Weights of a small GPT-style language model, trained from scratch on English Wikipedia.
Size: 5 heads of 64 (1 for keys and values), MLP 832 SwiGLU, vocabulary 8192.
Architecture: rotary positions, normalized queries and keys.
Training: a variant of SOAP for these matrices, 275M tokens, 4192 steps.
Each number is 128 + 24 x the weight over its row's rms, rounded and kept within 0 to 255. Layers, rows and columns count from 0. Numbers have three digits each. The size before them is the row's rms in percent of the matrix's.

# o: layer 2 attention output (transposed), 320x320, rms 0.129, rows 56-63,120-127,183-191,247-255,311-319, columns 0-159
# v: layer 2 attention value, 64x320, rms 0.118, rows 56-63, columns 0-159
# gate: layer 2 MLP gate, 832x320, rms 0.131, rows 0-11, columns 0-159
# up: layer 2 MLP up, 832x320, rms 0.133, rows 0-10, columns 0-159
# down: layer 2 MLP down (transposed), 832x320, rms 0.12, rows 0-10, columns 0-159
o183 104:108098130105111139207118079110160109168147143169146076096091115108164155163108121123141108142152138121136128155116140154112078132131114115099127103122154160152122139140101130122152154148136113150111111158110152128187091118128146119138147124160125079100139137097150154073144113143125138142105098158138136127135163119109121101123145132147121114121148067115109130115129149155143107094122149145091121091128139097138168154130122146128161178129106141132109136127141095123124103077089109
o247 098:113169139114152132088116121084149102121102128106101125124128156147095179106085117164129131123090155159156137139164110135127139132137139147102163155079113123129141135107122142147132127118188149147135142110185132107157153150126107108118156196110175151121102159090100172158170142115101180131144087159117115112174123095135099123104102071138140110109115154171143151144137133115117124140120117122129119139132119124179131090170137147141100127095175135142157100168151162081104129153184135
o311 099:130154155114114146120108134106137138126097159173143082143141110126139105110186154181122110168135154162134096094154152130123113119127123086093103157165166133166167113158107054100116153131121162125161114093100121163107084138118077139135112166130116172119146136139119151079156121136106097114148157127097115133175118085147131125115107129088142137106105055120148089121084169116126148141174141114123093163102101135121168130133092153125135127104099118145153105091142107126085130076095091
v56 098:125159101140110128128090146134158183139124146108120140162106097097101146113106129090116135173147152107151117088124104115151110118120108126133151142107090111125152143143104119097100145170115123149126123112090124122111114138132164134136060152136157095176112136154115094116160132134179141110120130156197107169154149187144054142078120085118089069156153171150098138149118143143090134120153144080170107100087142181118151073112064142122163085108147140103119129118131143117148114144098140
o56 101:147092109126118153150109116128161107158135112149150130145096125107134104168146116112109114154155135139124150124135087131125102166120118132077153125151117102136143064105090150081149133135126120151198104179133066126151128128165112132132128141128156119159138132122129144139165101120157115145114174154107145106137096135091163104141124107068107131104101127126167118112110109149145149127150147109121076164158118156086091164113158101104112143130107098121140133130143133138141100101136132
o120 093:115127166143130105116143109139110140108138134122173148098134136140125113081113162162157152083121098115127096093144153109161172147137155136149146150137162106127156091130162127132064147085133152088130138141159144113119133098165110122108119132155109126108135116110136133105150097139085150171126148112120139110102150085101117137134135152100132141136132116198108140117129146096142159154098132121123186133145102136143102151147147146148157121135106092115129107129091125135129108079138134
o184 113:139148092075151157116116128108153108107081111099117127116155083139110095126120159135119148160121161140117139154129176169153108112118117139141130144155150134148141135153155179126164108153106092129116129121135161128117118128087166151140135103135135188150094141166110103119100164129150081135091101091130110153146106098098157110134112155139162120112173135094168147119116095124177119161114109160134128141138147075147092153122130139114092128123133114128101116108136155139087120155106108
o248 091:126118110159150132127113128155079136137079101092110099107131159127124169127123102108125136145133114115136101169117120127114086135129116138109105075119157147089091169174140102148128081129118186156111131111100117148088137126111124149116113148126112117104105111167102162144122145186126120161116160120127127162133141144122123109159133122168140099159126084122109127123109138133140134086156125149110123119131153126116152091126145157115129146104132150132160131158136137151096179119090126
o312 097:173123086136132141118152135122167073101156074159118128111122125136138143160141098105091121134126150164164159150113128133102134122127154169140122130130119192126178155098123133107146138127138140153105106094097125141116131159128151128142138091152174104148126116153118149123143141115107137132136121157141111135116156125155136117102143123124067074109127143100121138155151116136096145083142106162147110070104102143141148134118060135126135122135133149140137146157148146111094138131137134
v57 099:104122138144155158137133155175152147129188136100094159153100096134108091134149083114127172149132091101114130146125115136161092139119130158100126115104143097082143130118183138098143131135089106133126124126138135112140109168128134105150116141107146125185131157145141164116153166137132155123107155121153118132085142088121127131129136104099162172108135134125148151123144153150145113114130085148125103117104144177097114187135128142147082113137137145112187157087110139114076114120128149
o57 097:144125140141139165148130130182152119139155109115113111180134148148092141132111093149144103124146164123172114138129171122123129143126144146163200130099105156177075122137119106140091132162093120090130121128136133135124095102098176122111147142148100118117125144140133152159087165094157138110127153117155125145148096148085091123113115115112115125109154124091103147122184106149088109116130142087152093131131114118106150146127094100146133098087125167113160119081108090124106127137162111
o121 091:168130123110163104123120128124098114133111139130165080083127119146150114151136167130128118134147118136171135126162155125076136138114108121121120116142097121110118135111083128135162150097118114160127102115114130142125135139111087152090118111134125138108076088130118141099198095139144155172169135091083153150093110145164130145134139141118134123176108139153127131144124138122096137181134191132063143133136136120160132137142136120104158093137082107146080101167113148128077125132119101
o185 103:103130131098148094123089134117154118143123172134105119109140165119167147146119162117134069122101123111142147161107075139143137125149152118120126120156146090109137142148120117102077092143143125143140122141132138133161136103089127148130120142114143160138120113100113081144106115111130127112138123117137146152122165136129133095117144119164102104116108162150154137139079124102143107115140083122154189150170099103110132107144113155134138166176129144143119140130140130132191118114149095
o249 098:112147112167133107162115175110134163114151131142099117156157070099140101105146096147111150154113120160115135130112104108107105134132124163106128157115140135120127157149147159134137177156134105119133144099118109182127149154118128122143118095139165107136169116162125137138110137110138112115142116181129100120164117089131144137095097121094159138083103107117171108162105095135156110136138091121140121145124087125119180142121096168121118151095133167143146158186135133104166153138084141
o313 101:104124141146165160118166155127154112106126115133137111147153131118115124115107129156117168116114092131130119151139115167177139098131160140083108133099106120115131098115136136109121131181139138153107135147128154130098126139137157165132112104101096112132130107060107117104090141116079128161150115148148110111079147115160126144089155104131105116102156107133134115086136104150148103125124131115121100105137112119125121146133153147159151167140164164126096167108133123127090076114142138
v58 101:145116083102170108130120184190121128146150094122041150157131116113125102103151145113094097109113125154132161096077093103120117128115097126124132116172136151149133108161106060143072145140097155118135134092127115141067160120139122134134041137121119140132150148107150112130116110115089125105113155145110150147132133131111131103129099099126168084104129149126151077108138132135174145136138137120153121098106091119136144140117164091140090131135123127125166142121090109113109189152127097
o58 096:118145128090125118125149123090142097100157154102111113145149134166075121090115120119113122127119127114106105105097147153140113146121123138164136125169134104155141131139097127078157124110162120123147143123136145139165120133161132133122162125144134130112117150113154112141092155137094139184130094166109101103119146160090127129121146122134136142107101124101136110146123137151141125117061134132110172108160083130155103101082112142107111110128117082117153115160170104142148149128180151
o122 090:155124121107136130112150133145127175111087132149141071102117134139141107140108069180116145168120085143103133127106108124116147152112144151106141151103112116055139131113131162120117113165093080094131128094137102121143110157100113145107145112115113133163125122140122078129129161124141111129145186104112134101165093089138158130109119136156112120143139086120098094116110156129124169126140146184136110129135078126136146146117141158143139094133158134138124150165115120136130141148092092
o186 107:111146125142150123155128118117119083113110189125137160088195139138122124163112127162129149105180167136100115105153114140148135112126134091134147146084106095117116144146162179124109102110112141134131159132134169126138178117155136113149113099128154141154135153195165146116139105115125131091095109163188101134123135153163172117112124141130077166142114109093130138139120129135080125159146128122111090138081130113111140160155111120146137145113107181082108121109141165086074100091140143
o250 104:132073126167170121071125131127138104123135103138176168110063100104105150093142146139166137135130138124156135169129108128115126135104158167084092120151129169133131160106161101134144145138103133148111126177126109140147136107152108126126100148093155141108170117102101138113128109150093134102125081112131151136110095134113105111143150147118119128133079111148129149160129136161123159150135123129107135153158155130122138081118114104107145105094156115112106163111119133123128112130143122
o314 099:128114141124112137139127120116114131154138129121152173130098148110130132139167112105091138062091139171122099118102159167105152129160184119182115119108125156129089084189137099139124133150157156150106097140132158136063116044119101128144110134138156115139153147140180136122098093149130161115102110134154123155136111137125113089133131135098105148095153106131148107144134082113147086095144122098124136186140122166104128110154125091128139163083128115173132138131128147115096147100150120
v59 100:163138143141109155099161119125110160104164112107086119158111127101113098139132128118104143116135146107106122112163113103135143099101091124059111151124105092173143124144133161164122175114126161071132177132151128195141113096106134133123122139132114114149161122128123132128093126173111111102088145129114158107143155149129116133128087180090099160121110157106139150114114138128142127171139146130074149161122098152143100122140127139148116122112163109133097105105121111151079179165126118
o59 108:101136127076121125152081156093099114133110130124125141124123127125113112117152140145123121069104102147124158118079100109138122129094131119124116123108151120107097130097163118105141101181172112078140105115122129135126115136134116153105088111129126118101147044147139128148111112079175095132118126121128108118129135134175114101087123108123111146156134177133103179165077121142139124113111121113145135097138109143110142103117097134147128147116085086125146121121129149180150165095143181
o123 091:115158104148119163122134138141170103119142101121147145105141146171120126125123148080120118110164130128095149148160122179108151115114122145137179146162124156127112157158133145160090108104112078164111145126098124148161165171155149135134155114175125131116119136144096108123151161088088129140113116094119137118130111125116185121119159132135095122139137129150185124122154147129134134119109072137120126128126175123125097127122152145110096120121134168138148088120124144162117111093121124
o187 106:102152124107154146113112137129150120097131156155136095154133115089082153136107092160156134121155146068132113106110177118087110099154098159106127098104098130086125144154132130128089103104105130132093155119155109140147125141103085116146120196123150182162138174117138120090161124157099100134159141126139142120109149089141086131142144130131147100168152138126138090101118109137121101109120094145190106120146141117151139131138141123085135110147128137126137135126138114079080143121148097
o251 096:144115102180135082092135121115119132119131154131157122151108125179179171105133140112142127135090111111148137142118109139130136163104142154166091119128130136135140104129091159118119147098142138172143068105106121137147060079142143101132120110128102134113109105151138165143086154146146161169140088157152126127130108140112137111125111119103139177143115066110087112142147138154121112142142146105117140124122093092095111124120102133140137118163111096113108131167119140108158128164199119
o315 106:141162160110153099126134128131130167149106148130178154127153123090096101162133130142108158154134152147165145144101116115126118141123094145138106110127121098142165142131138143075137152128126128081095121127162134113135123077097120149167075132109130129160131086131153164094112108143138075117113133147121151126164110099164123134149124182153144117102126119168151113110143160110149134122103191173154109142131095150150113150130132160108102131098143135100106128117124108132126085155106089
v60 098:127120107145155102136118130107170070133092108132075132101141120149156148106136145126158150090151126143155128093113126115141109107127142159071093106099152136117150102121145117140113117119101109127113135137132121142130137135165109111123129142109144074139112068162125136070166110122154184143115121068094135146132107115143136107112121162125089116156135139139107121144163175104144096134095132104118135112156101099090155141112139112165147110154131109161136120148098146128075143119168127
o60 103:097129079163162128141132112154145094115103106109168142157156149114159101112110134159100140082101193163127160087186140122088124125116137117171078086142112134137145132174112150143163131141118102136128174152103138125109150155135148150119097138098135104118141123106124119124163098107178140065095121120145114157126156128134130127123156087128106106100105107141090129129147091094142147118147162181146179154142104103134117134150095121105148130136127111068137139095141157094147132097113099
o124 092:141159154061109102109118130147117155129143139158146135094122081148111148097176104127173078139148135115130110181102124119141112163118137102132140198175140148123094119125106090125136130167127118089142103150120120098133160102115150123111120149115119144156153159125117104179117147155109123170092128134113126123160108081155132146133112133131147132146162165141172120119114101139157092123167113137122126108112137160155146119082110094122161156152153166130092137157113104154126114128128148
o188 103:126057107111120109148135168134121155132177155143172120179124149096102138142139152111098143094119116143079125130144114171150150133108114115164127090095116125109108171156146138143090128097147134134132148103143125100143122120132102097130113125130120214152150155168130096164086133132105103151168157167118119091134047143069122158130129124112132124128135124123124157127158138093093153107133101152124085141172160102166143110157150169101102111122084126128141159139151106151148143120114154
o252 091:103120170171110165116134101103128079143127075132116138124163107098123119162123117121174118139112116124130116156105136146140126138100108086091122106134110106163175122175149104116103124123134148089136106112147153137122118150134151138108147096133081101107124130123144145116148106138167084109139121164121123156111111129133169126116135142094082139126153154117137121162124137169099125093156129129104129112122129100119118124114162121145121121090119118135120118087128145122114147104108125
o316 102:155123121120156147133155090131138151143134150125151141152129110169159135125093137106082137139141117129157144104102121127152140097099132108116103133083160110123110125156151161113127112118077132092175130099127138177130085132150119112126174125129174113153100136172123101093149123116113118104138168129137120125140141122138122137155125146172134136143159128137111120140154123132117169142116079099151127146127133116105122135135130101140137124141100145119164137132120134115075163148170087
v61 100:141097154106169128101105136111110170117131092144151113138149131133139078103131147091127139114185130117130107139084132134111118135128157114110117118147131107126147094142132098091104119157173075136145105108140115149124127133166127117077074113096103169162137130135142121110131112155137126145117115090118114156103153147114141063132136106137077200136121117138146139168158117120124110133090144146114094131145137133152165120174093114126172088154131107130130165129084129099161117093092122
o61 107:081150086188110095160163117084109134153104150116128116150123107139164141121145141142148070096118137149122157149141120161160125140107094171127156131160092097152135101129157075150142179152110141112102092139147138152109174115117112090115120131099147153106133138118116141136113150108114151136136108096140108153110129136146151138112124125127115138172102112141180125113126117132165105135116135145175130133136123137167109153119085150129177131155101173196140113161148154150142142112140154
o125 095:153157132085180148106103145124092142112137149093134129126115181107123116110125171101144097138145104140127104100140106147106169132136155131094107129120187132095124106131090112131091123143101159156126164109131115098141099173101079132147161106145149116109134107097087137114114148110154138129136105142119126123155131094157127126132160105106127111151142133139156159109119097111158166119128151117082143099143110126101124133103154108156156096138139122102171121084161113141094105091141105
o189 105:131143131155096180134099118118148124148147116165135146110123134126122140142126102142147149165143141099131134111163159075120131110129181132135097109134120118112147191105158141159147150145134132152116110144136158172149134142130150161128127106107132089164140103197159124162132131117124132127110154181126109129128117141119149121184183142124159099135166107085081100065132127119105139153136104115123117119128171105103172108141181134102141146112084116143115148144099127106107154166118126
o253 100:122134144134147097116141136141153133115167130136111097146141123132110124132132133129086179118097105122124113139133106104107115089170090143101161144120105091125151118135104134123169107133115158083175129068139140143139124103130113131136133127106089125122132127117125152136142154112154141105109126122124095138124127147138066172156140152125094081162129126110093121121144139120082126074194124155163104099099131148105115167113135118142125133120146108171105125149119149087153133122122128
o317 096:121119130125142129105102142128150136151137128116179137143104089162151129150108163093115145134118146089145148117143153103136140118067136140148139115138096124166124172145136135123098157110188110158135164123097137125155154087136154091147099156167102119107139102115120050168094080185112150133129117177095142149122138173164154098132111126138123135149109138117149108139108129141114104125093170128087131163133092134197149135123130122097155125125109152128136164135134125134156145137095177
v62 100:047074113149084100106094156128154143120077133107174171153122147109119117156104152144113096116097109139134111109140107096142181152161109127122136076173159103132145115156091098111151151061160161130124136120128175128170125146138142140173091126138128145097120126128113174164110132133129126106156133145120108114138143159147134108142082167111141148171139122138144133073137090100128134170122159103093128126151110142163172150099131153108103113101124134135114124125121143130159118114141135
o62 095:111135085124168120118134172138157148073144127156142152093117137062145122165124094142104135126145105089143093123150090124129116106134205115132163135103119169179112122169141114089095095154111147157136110122136126156110130135170097097119127170127122115126136107118158113120109107148088163138127121121116192140113163134097160093093131141114080081120140166146148110113154147122115119136166126067134092113106165098103119120137158104095162114130132147134174152092140178116114154179145121
o126 097:129129169137114124179149117124085127150137084152091112091132125143159124082177141129181126141138129109091138109140139166139128136114121164135085118108117137123103166092115126127127147158120069120116102172115144073155121109094141137133115127136143161138135156162148126096164172135166097167106086097094167104190108112098127128132128120151140108110118106133115102124122102163076178137149122110118171110108145149125120135093122122145126128138113122156104143155102082139149135150122138
o190 105:167191109118132131196141121109113091166144149140164094139154161134124118173134133120099118110143130158104153154145145139120147114157124116130143122160111098145145121144145148125152123144110145077152129153098164143121114159157086138120133098156105158134116127115073119148155093098090167119113084147177106119140119137157100122112139137089138107090120146118139098145133166139133096082096102172109100113177153135142135140171144150163110118133119106091151085103161146132108102117155106
o254 093:145165116143121100099112153120121145159148170107101133126106122135120113120109109094124133132127160134145160132139127118115151144141088134131160128190133132097112125120139123167152108149126172053104150083125119151113110105127134118116163122104171112131159101133155122164110131123158150115152186126145115117103107148140132092133137168098093150160142095092173142144103161127109132105134134137144173105154132171157146139137085170120095124158105127071105123122145105117148125134127145
o318 108:127106092097128169099149070154142146168074118098138153174116112132059126119140113107129105112125110168115138135114113112125150111115101156176170130133131115160163120125121196136106158095135135109179163142153089093143146170128150126159098125137107115160135107143159120172084094179135094140117156102145112145113124090166098133146131106127111129100140128134105127090107122106108093140110119121155137120144112082108125105099140125162117120178184107092145121106115157133121106129153082
v63 102:162139127111120142111116118138137115176078128147150122108100139121096134166127125109114167137116164146140119115148123133153110087139052134139137135154113174100117173083138142170141093134086158079124155114143153132117136123112153117130079114120137139112142125114105175120130132143108080137095146141113101101094103109122115142050141108123099102148128131181139147092146118115140125159116115132138134134155142103158146125132150121132133132133104141119114112100115121135108136091126142
o63 100:137109150164128137141153147141139143099147113119122128140143106122111142141137158108118155129152148112119142129079119139136098103120153130144129148109129152128132111131157124126089108133088096145150086111092115087146127091132082119128144126078167149165093120110110130090113134093126169156132160094164130140086156140136123113133174169163088107088124086127155134130158157122147100121104159136132115170132102147098138134155112147128135145140103134177163155129155115140110131133155119
o127 091:109129083097116153117148145138072186120142167185103142110122126122136152126150127167136095110130117146135144098155135142124143151093088114097127146120132090089140162113130118111165109135125118140131115133134130137183104120148173178125101131141129128149150205138158116079156122156115137148131113121143126148100145134127163125118130137108147159121204164104133113130104077124146130144149103094108136064132100105153137135121160134124155090157151150121142089133139181127104099142163144
o191 107:114119140166109132154168160112101120136115136090141135165122126109181174083108104127110140128150095111133130161141106134119134125122135147100137166136154100138179105147097120069111114112175119151099134155123150122102160165114126101115130094133125106083138108124125151113131078110158151144165123137132138139160140142143149103142082096102105121144099137134086098137082109109114140124126133085120102124124168146118115115121179092143137105126116109103161159169063102127152126076113129
o255 090:125124144103144089159112118092133107139109110125088139101165164140126083130139119126131100130117098095112103184117102090145124139138128128138112103110116110161155070101144117162146159150149114134148125090178118124149146087128153115126190073119114109125092099128132101129065168102134121123096129130134133151116120146138127115119099174086166118115133173121164120140150154126136134131108134164139107096093139116129122107084110120120103166109113173098131124120180071140146168156127088
o319 106:136156143147120163140146091162121076081098117122166124105118096116109144180109151097133118110139131171117079122092121154100125142104095102101120120126150142134147144115129134105121155186095130094100141117151142178105097168144054123134155163132151156153144106148120143150121138188105147094149118108088101115152108092147142144146084121134131146165113100136174107156165137129133137124128155159124091140163108164160143157148128143096087110117104105110089126087098154134119124102098111
gate0 098:132168117141189141131110169100127191107126092112123086134095162146124122108111121139132091164127194130145145074169100156134119131116152097081127139128133111136125086138108109103117110114094136144149122128114120106155120135121148150148148159135113124107139144174095141161164144145125147128122137165111113085161120113161128126117130117091131093124169164121106115114081095114135153105067129123066114099169140136140138095095127144147147146100142121115108143130174089140146147101109134
up0 100:122119162104092091113154108116124102148126167126144124145099114077147150134159109123110120107109111105117109153133141163116125148120139147173116099193109142122134145120143090160111096134100165115125115130152125094114151158118160112131125129134113083151101121110139109121149116110133135107119097098214137131159059103082134146134133137160118131165137130148158180115165153175152105155128100130139152163119112107124138135111085141143155129108088078125138134109096162116114109114132108
down0 102:141096187128136094123185133098137138133126170128106097168159140095147145119141118141076152115106122169105080141090158098177135140133164123123133119131094139151172134143116138117146128136141149139109113134135116099123146122104147156133107150134117119120159082139148101148140165124136090126095118131140084124116094122152163138133116136150081147122119124143153148116163145121104112116138121108142106128146118147094110161133140140128153127111126125151162112120067167132097117132153162
gate1 101:108123167134112121101141073160095151150112109073152137118117134132118129136120152143098116116132131096168100133076116114115131109130151167081123084146136099132124185114144107138086172114120140143188136141077142116117107115105121150112082142182148116107094098152138098152142099141134106077118141143120163155163146127110200126150097087167096122134109105112135106152153111150132120147107137153113117138116135133142181124137086153136152093162102167119171135087142104109137123158106086
up1 094:131138173087115115117097098152082155141127148065120134106138149128133098104093169153133146137111127115141099123059146181131151104147159176101111168132122105122127141156131080132128143108138152141092156181150128142122163118126116151150073136132191154131114105127143130102109123115134150106120172096136182100131130095114140133135127145164159124134115108113153106104167183105139136133086120146125135151129093147135131135120114154129139134099142129126184083094154141122128071181123129
down1 101:162096086142115137110106139182098082114134146157114098131112165147092162138131131120131146131128134127144116133153111171102136120104150112125161105194116078127120128167121109120114112161121079127123126132127082088156090130114163139156175111131115134126124137156116151104152131092186136116137093132096105143170123151144154156172113117148109148150129109132135131157114145156108095156136142115154136123069119134119076147142127141143110151169169135126136146102151188126120129175102133
gate2 093:118105152124117108154100134128134151127121118132137135137120130114138173103184116156136141142114155123121142143167109132109093083133148147129138129176135132126165140139122094130122107133136109125114112137152070143131135171124120121133121105140126131105163091105123119103124091134143100153117117098128150100119135159127181127106126159136142133112094117119081136106156063173149125131109151126104162070149106121103142142126136130081142141172123176091135118117089131122140100154117142
up2 092:103109160122131108152124134117153164108129171149120108148144144121115175095111116139145141125110087120094138097118074121127081107130119172117118146161110110114112123152101138122117129112126129135077093093153095154115151114127131123133112071155126084150125113115131128122109081137155158112092172088127170142154103139120162136104146177134151118120109113138104136096140072188149170106138129128141179129141113133092174112140166095137185178164125165105141113139087160112121080096128159
down2 099:117147086124168126168145091136145123178112145135132138103126147146124109138108105147109111117163105128136103133163190149166144105107099141169098126125139108119086126157115152129125164121148157138148101143077132126134091077143123138110141108080158128175104109088089145127120136142129138153156156142143139138124118160098117123131106130134116165101147102114127106124096152175134124123165118091138152172129100130134107151121141115085130097147145118141160129073165119136118120154157135
gate3 100:147116175092141118160155110094095110152099072066155149094103146139138109115141138113133120108195081129089161148128140122154138116133158126119127100094163129107121137139147134103130113129125150181113131158157097155122150136151134157168175140147162137126104145167153105133138138120126144104116117134131088162165160113106107120152162123175135164108153100169135156131118126137137111124080140108092092132107129147139142149118140153141108117129148099117152109113086204134152152108136118
up3 104:125144116149130128096141135122110199120152136102089129154084145116131125092098137132118140110117148117115134125160116100147117164134114119085144168117132116114159136078083098099117108106105168129146131136095151105121159101130066108138124081150159154118103142131106162103145141131112114114126111165155186174085147143119160134111135107095120122167108167134118151087119134126186114088129132144165141112137098146123106118124144114130125149126099100178128157125139117126162115136130152
down3 102:131125155128134089171119120112135144098115155145171119098126091106181197128093136088117109119119110121110120144124074111094145153136130102117149124080102159081165140088127116111141153149096138133127141178146127156136146106138120129123127122132134156159146125144172146170109133140118128099126124136147103098146125148150138085156171098144144140140140132142120158117088100102166126155087102108119115095108156111105126167162119110207131144134146102146100105144125143161080124145104145
gate4 101:105139125092157136120125109094120144097099124134090154111126142135147083113130129086117156072138146111096156126096106137127115124138150135121107120144103141103128119146107135143112098128115092140115135177146148141149162146159134156065076105189130102152116102117121103132173091137126160127114100145151166115149142138162150114135131161111131112102108109167136124140128131150135130176123151140104098120144142160120136135123160120136127153137115132100112108167148114118138133101140159
up4 103:080205110154132088153108144137110147117138145153153176085110145154156128125157112114099117116154112148162170115130110114122145110135160093120137092077049102100125134132120077103125111098135133147147120134123153117148135101076114142171123138099170149113105067128121130109120131128119155122156156148130134103116165164113140146128077140129140110137161111127105115124138152173095159117143162128105098149143175078110195134137139141146165120104125140120085175110125141076152150116151137
down4 119:129162076126164164122133145091116147104114105117162145105146139127123136138140100107152134128142143106114184114118123175095111162121119125144114135091147063150132148130091134120137095141108130167133134172099165168166160101100107130122107118129119124138124096129153106135167130151147132120131112126101122147121113137195147092120132117114081138132088076152112139090121111143109157065125135103115107120101125119084156139088127124109175109115134168099124128172133140104147142109150130
gate5 104:102117125173073142126176126160126140130126090112081101126124172139057097132130095141114067126112143126097141135125137136150116125118138123118148127120114129150115109086139130134126087138134137114103130144116137116111108171094098131119118122056108131123112115100163150134132128157139140138099141173167138129130201140095121120113115174113144126157095132127131115110094150082133172156176111120173162145127119145120118144154126129105159121128153162130136171141091132154171164157053146
up5 102:118157120100123073135147138123149130116119118141104115104130099176145162138152140163083147112110086108119117153080113143120154114100139132131129152175134132103109164153108115123093088146092129134119102097092103124108138131113142141165066133132117089120139120086142147125124092144154154120085101091136114133142108133145125138082101146118088110132081140149119087125142123098142114140111146174131112167151105108132116138123133128081116120101105119088151142127144124147139125128140134
down5 104:141200120141101116127111101108202145168121131138134109154119101101135124143108136141106165116104161148137152083141100085107156146095124093136134107145074099156099124142134143099130167140100150112110065103100114130141121153131146099123140157105088117105126181159131127097083150127109152073113152127160115129145160166137133082111109131133135174127143151163114093159137107165151120103147143193130158136101137162102123108127118119118111106124119114123156149146121111134069123145098131
gate6 097:104119120157145139154171141137124130091135155134136103093115130136125135157161121132103143089145137101106122122113121107132127146155167120109134109115106149100135142135113143090172145175155090092154117123085122146146118125133150158079143133120158131171174109114082118136119102129131103126090148113144135134126143124188105133113130112183097123192088104119135163116176145090149121093128156123120123089125133155137159130120139175118181106104100160152104091127153124129168164116135117
up6 098:137147117132150131132139134156110101121120106139134132096117121148137063134119152108138140138130113119109143153084104122118143131151086116161160124168145141134119111144102179128130113119093163140108119135154122129120146124114118127104106132137074130146137127131089116141111147083158134114122125125114135145122129134101121141140075146102170133117114141100066139095142158116095105124060139122147140117118144113101095111127120142151077135164183144127151118124110114160097125085176111
down6 100:131094120117128083113108115139145175135129151149122105136147174162136173149122081139120159147093115126114108139126107132145125129142115108117138138167157146176163140113113119100156156123127104106126154119136115131094116107127141121125112133138115116156112174164110127133111160149133179166119134106171143152114168166127125110179111077139065184161143119155107121094130119157102145102115121147114125139122155138097159149138185127110150139103111106139097147098141127104104148156107121
gate7 101:139103091148164100124119110078106156128144126100145111137117151158155107115082168125090139129130167140115184141117126130099148124123120151121118135134169150182116142154141118131155151103110151154072107129115185125119146139131132123095116196103112133086127144125099141143175102163141128146132123117105125100163130130172123146143182135137127112136121186123100130154139167137131122102132139104086132091127131098121127122142126138123134141155148123099141130117125081126106126148101106
up7 098:121164183129102125093121120109134128090128079111145168161121094127137095129128135156134109149144121118095143124171163093178114097086167155121133129125134146101146118123083120107148107182076142131164144133155150125065104119162142108118087127152110112174158204115129115125101149149081133117159136089118141146102105121171137131125144131141130135134129153111151144132117087158164108164100085112136163116128156083130130106163161195131145121150112137136151080112103154154129139127152093
down7 101:114161141134134141138124121095148121087136144125166132093128117102147104130082128149133117155157149169115114126139112114172136124140164161150136126132127150039117155153132137100143131127138112131105123127084143142125112165138167143124169192167102123123119128095111165149122154130156128098165109081117150109148158143122108112104126137174160089064131126140126120148155130142139129113148111115113160123154134148092173117091153146140133130148124136125155149112125089156114113105137160
gate8 096:103121137122151128111163140095086167132155098129154130169130139125130141135160141124109092134119116177098171155148138099133105169188154096162138103128121139156117089139087137185141138132121150110154154144144184161127151130130132116120165143120112121131130140099118062099076108088183099112092134062098137130077165138123123121141107155142154100086097157091090153087093136145178125142127091160149088071130096154070118115150112108117085128119123126091165121126136165065112138128100159
up8 112:135113105163156128138142143122120149118112137146112164098149123142108125102106122174114162140160132095138119142125140134106162138093136154113127168094086109090154091106121095138098155063120077142136105144130100069098114152142117132120152103121136131114099144128132154153169138153104095159108120174137085134137119130163162160111131055162159154136092126122162156141120152168076142130134100129095157141122140085129162123110161097115150117121140104123155096101129080127126122124144110
down8 115:103119115133139113138129125165136156126084114159095123119116108130108149159108096186104149139180150165119113113132146171116129128099103099078109140126095141091133153132105120091077112108142081105165109168088153094104103144134139097144170118090172142113153138160130128151115120102175120095109132123081102123096155161157142115093134069188132145114138137121152111109105128099091128098154119150154171094098196140157115153130139166143140106160117077140163118115090107134127149143119139
gate9 103:161149120083140148147138122127173121120154122154099103126146117112136089177109113119164083154158115085099158140122104077143123106107099104144134125106110130154120094143137116143108119147084163108129144136178131101075152090155086097127076133112138142126151143118111141097115086084100122140133118112127170120114155114130111168193137153160122099113147193161131106090135102122153155136100113117128124129120082128095101134127136115126130063165139131111209149113119103150148136115100101
up9 095:082113160121096107157115087135135092128123161081142171102147096116128086167109150134141118140147157165144084109069123094124141093168121148169114127128140121129135162171076203136115125108121104132134081130140139138141132100192140157088159078150127137107110155160114113114149164111175125137114132145140128123141099167101104140132098096134090113169132122081133117121127178148098114111160151132103156119103135099166120117146084136127166146106103118137122115119114151154111140108168151
down9 103:098141116073105088136102120162144165151108124114106127138138098094132087174122121149119075149126132152118130134122133143104121117121150180111156124151154147121134143130141111118155096155122124101127132133130151103122167154167132128137178132156114113091140105121158103117138124119132065082104139125124099150161159135114155119086126135156103098144173165158126165120119093125105117116065139152138168127147093158112130148108100108161151102129112098143109098146136114106107134119124174
gate10 101:151132117134118071136144159107105139157149129097150115124144141103165148160106160104111087080142115104148120113130118096153141112126147122146106114116130138083178154130118133117141151130146118109130118119144146108179155157116119142142178179145118124112140141147139150114183097101140114107088108103118157126142156174148105123132144147105138133176117168130159139186093101097122112093129076180118096137130091127135127108165102146135141085103156154139140115112139157125139157129136115
up10 100:137137110146161191128076124121150119168088138115099144127104071120107150127124114117112140113098118139147110185114114141135152097098135074169127130125085107118117100120068137158083141119165141192093122158080085152112083134158134145138109146148116157119129110105204120128138145141155120147122149109101103142130148122090122134140117142093114140079145132130169101091123126137149133119128145158069124101144163130075192116134103146096122165139132164143138146122138138131146158141112126
down10 101:146159114112146131106094116115082093110070125173125161129117134147132155105093158121185138157146123162087143105146125104099136150184136128112166099142109118128098154110069152098132138112124156159150101155128180122089137140109124097143092137128139144135083083129120107142130135130140169128142163155096138081150130151112129128142143107113130113158148116118133137111122142106115098155147134141105121127146141126129147108123183155128175087135116134163110125144152128156148115124130123
gate11 098:127154133126132152152136110111137125140095142138090092146096127136141121094107126127089117133082112144126105143101142163125146132145147125155152126138166175103126141131132118075143096137155109116121128112148129145119113124115191128127099114170163094116104132133148133098172119108087124075101116131138149163096152119136095107100149090103146156082112134144194115136185106121185124103117099150120186151114112125130085088127113134158123130108081072162145122128093149114146115127135156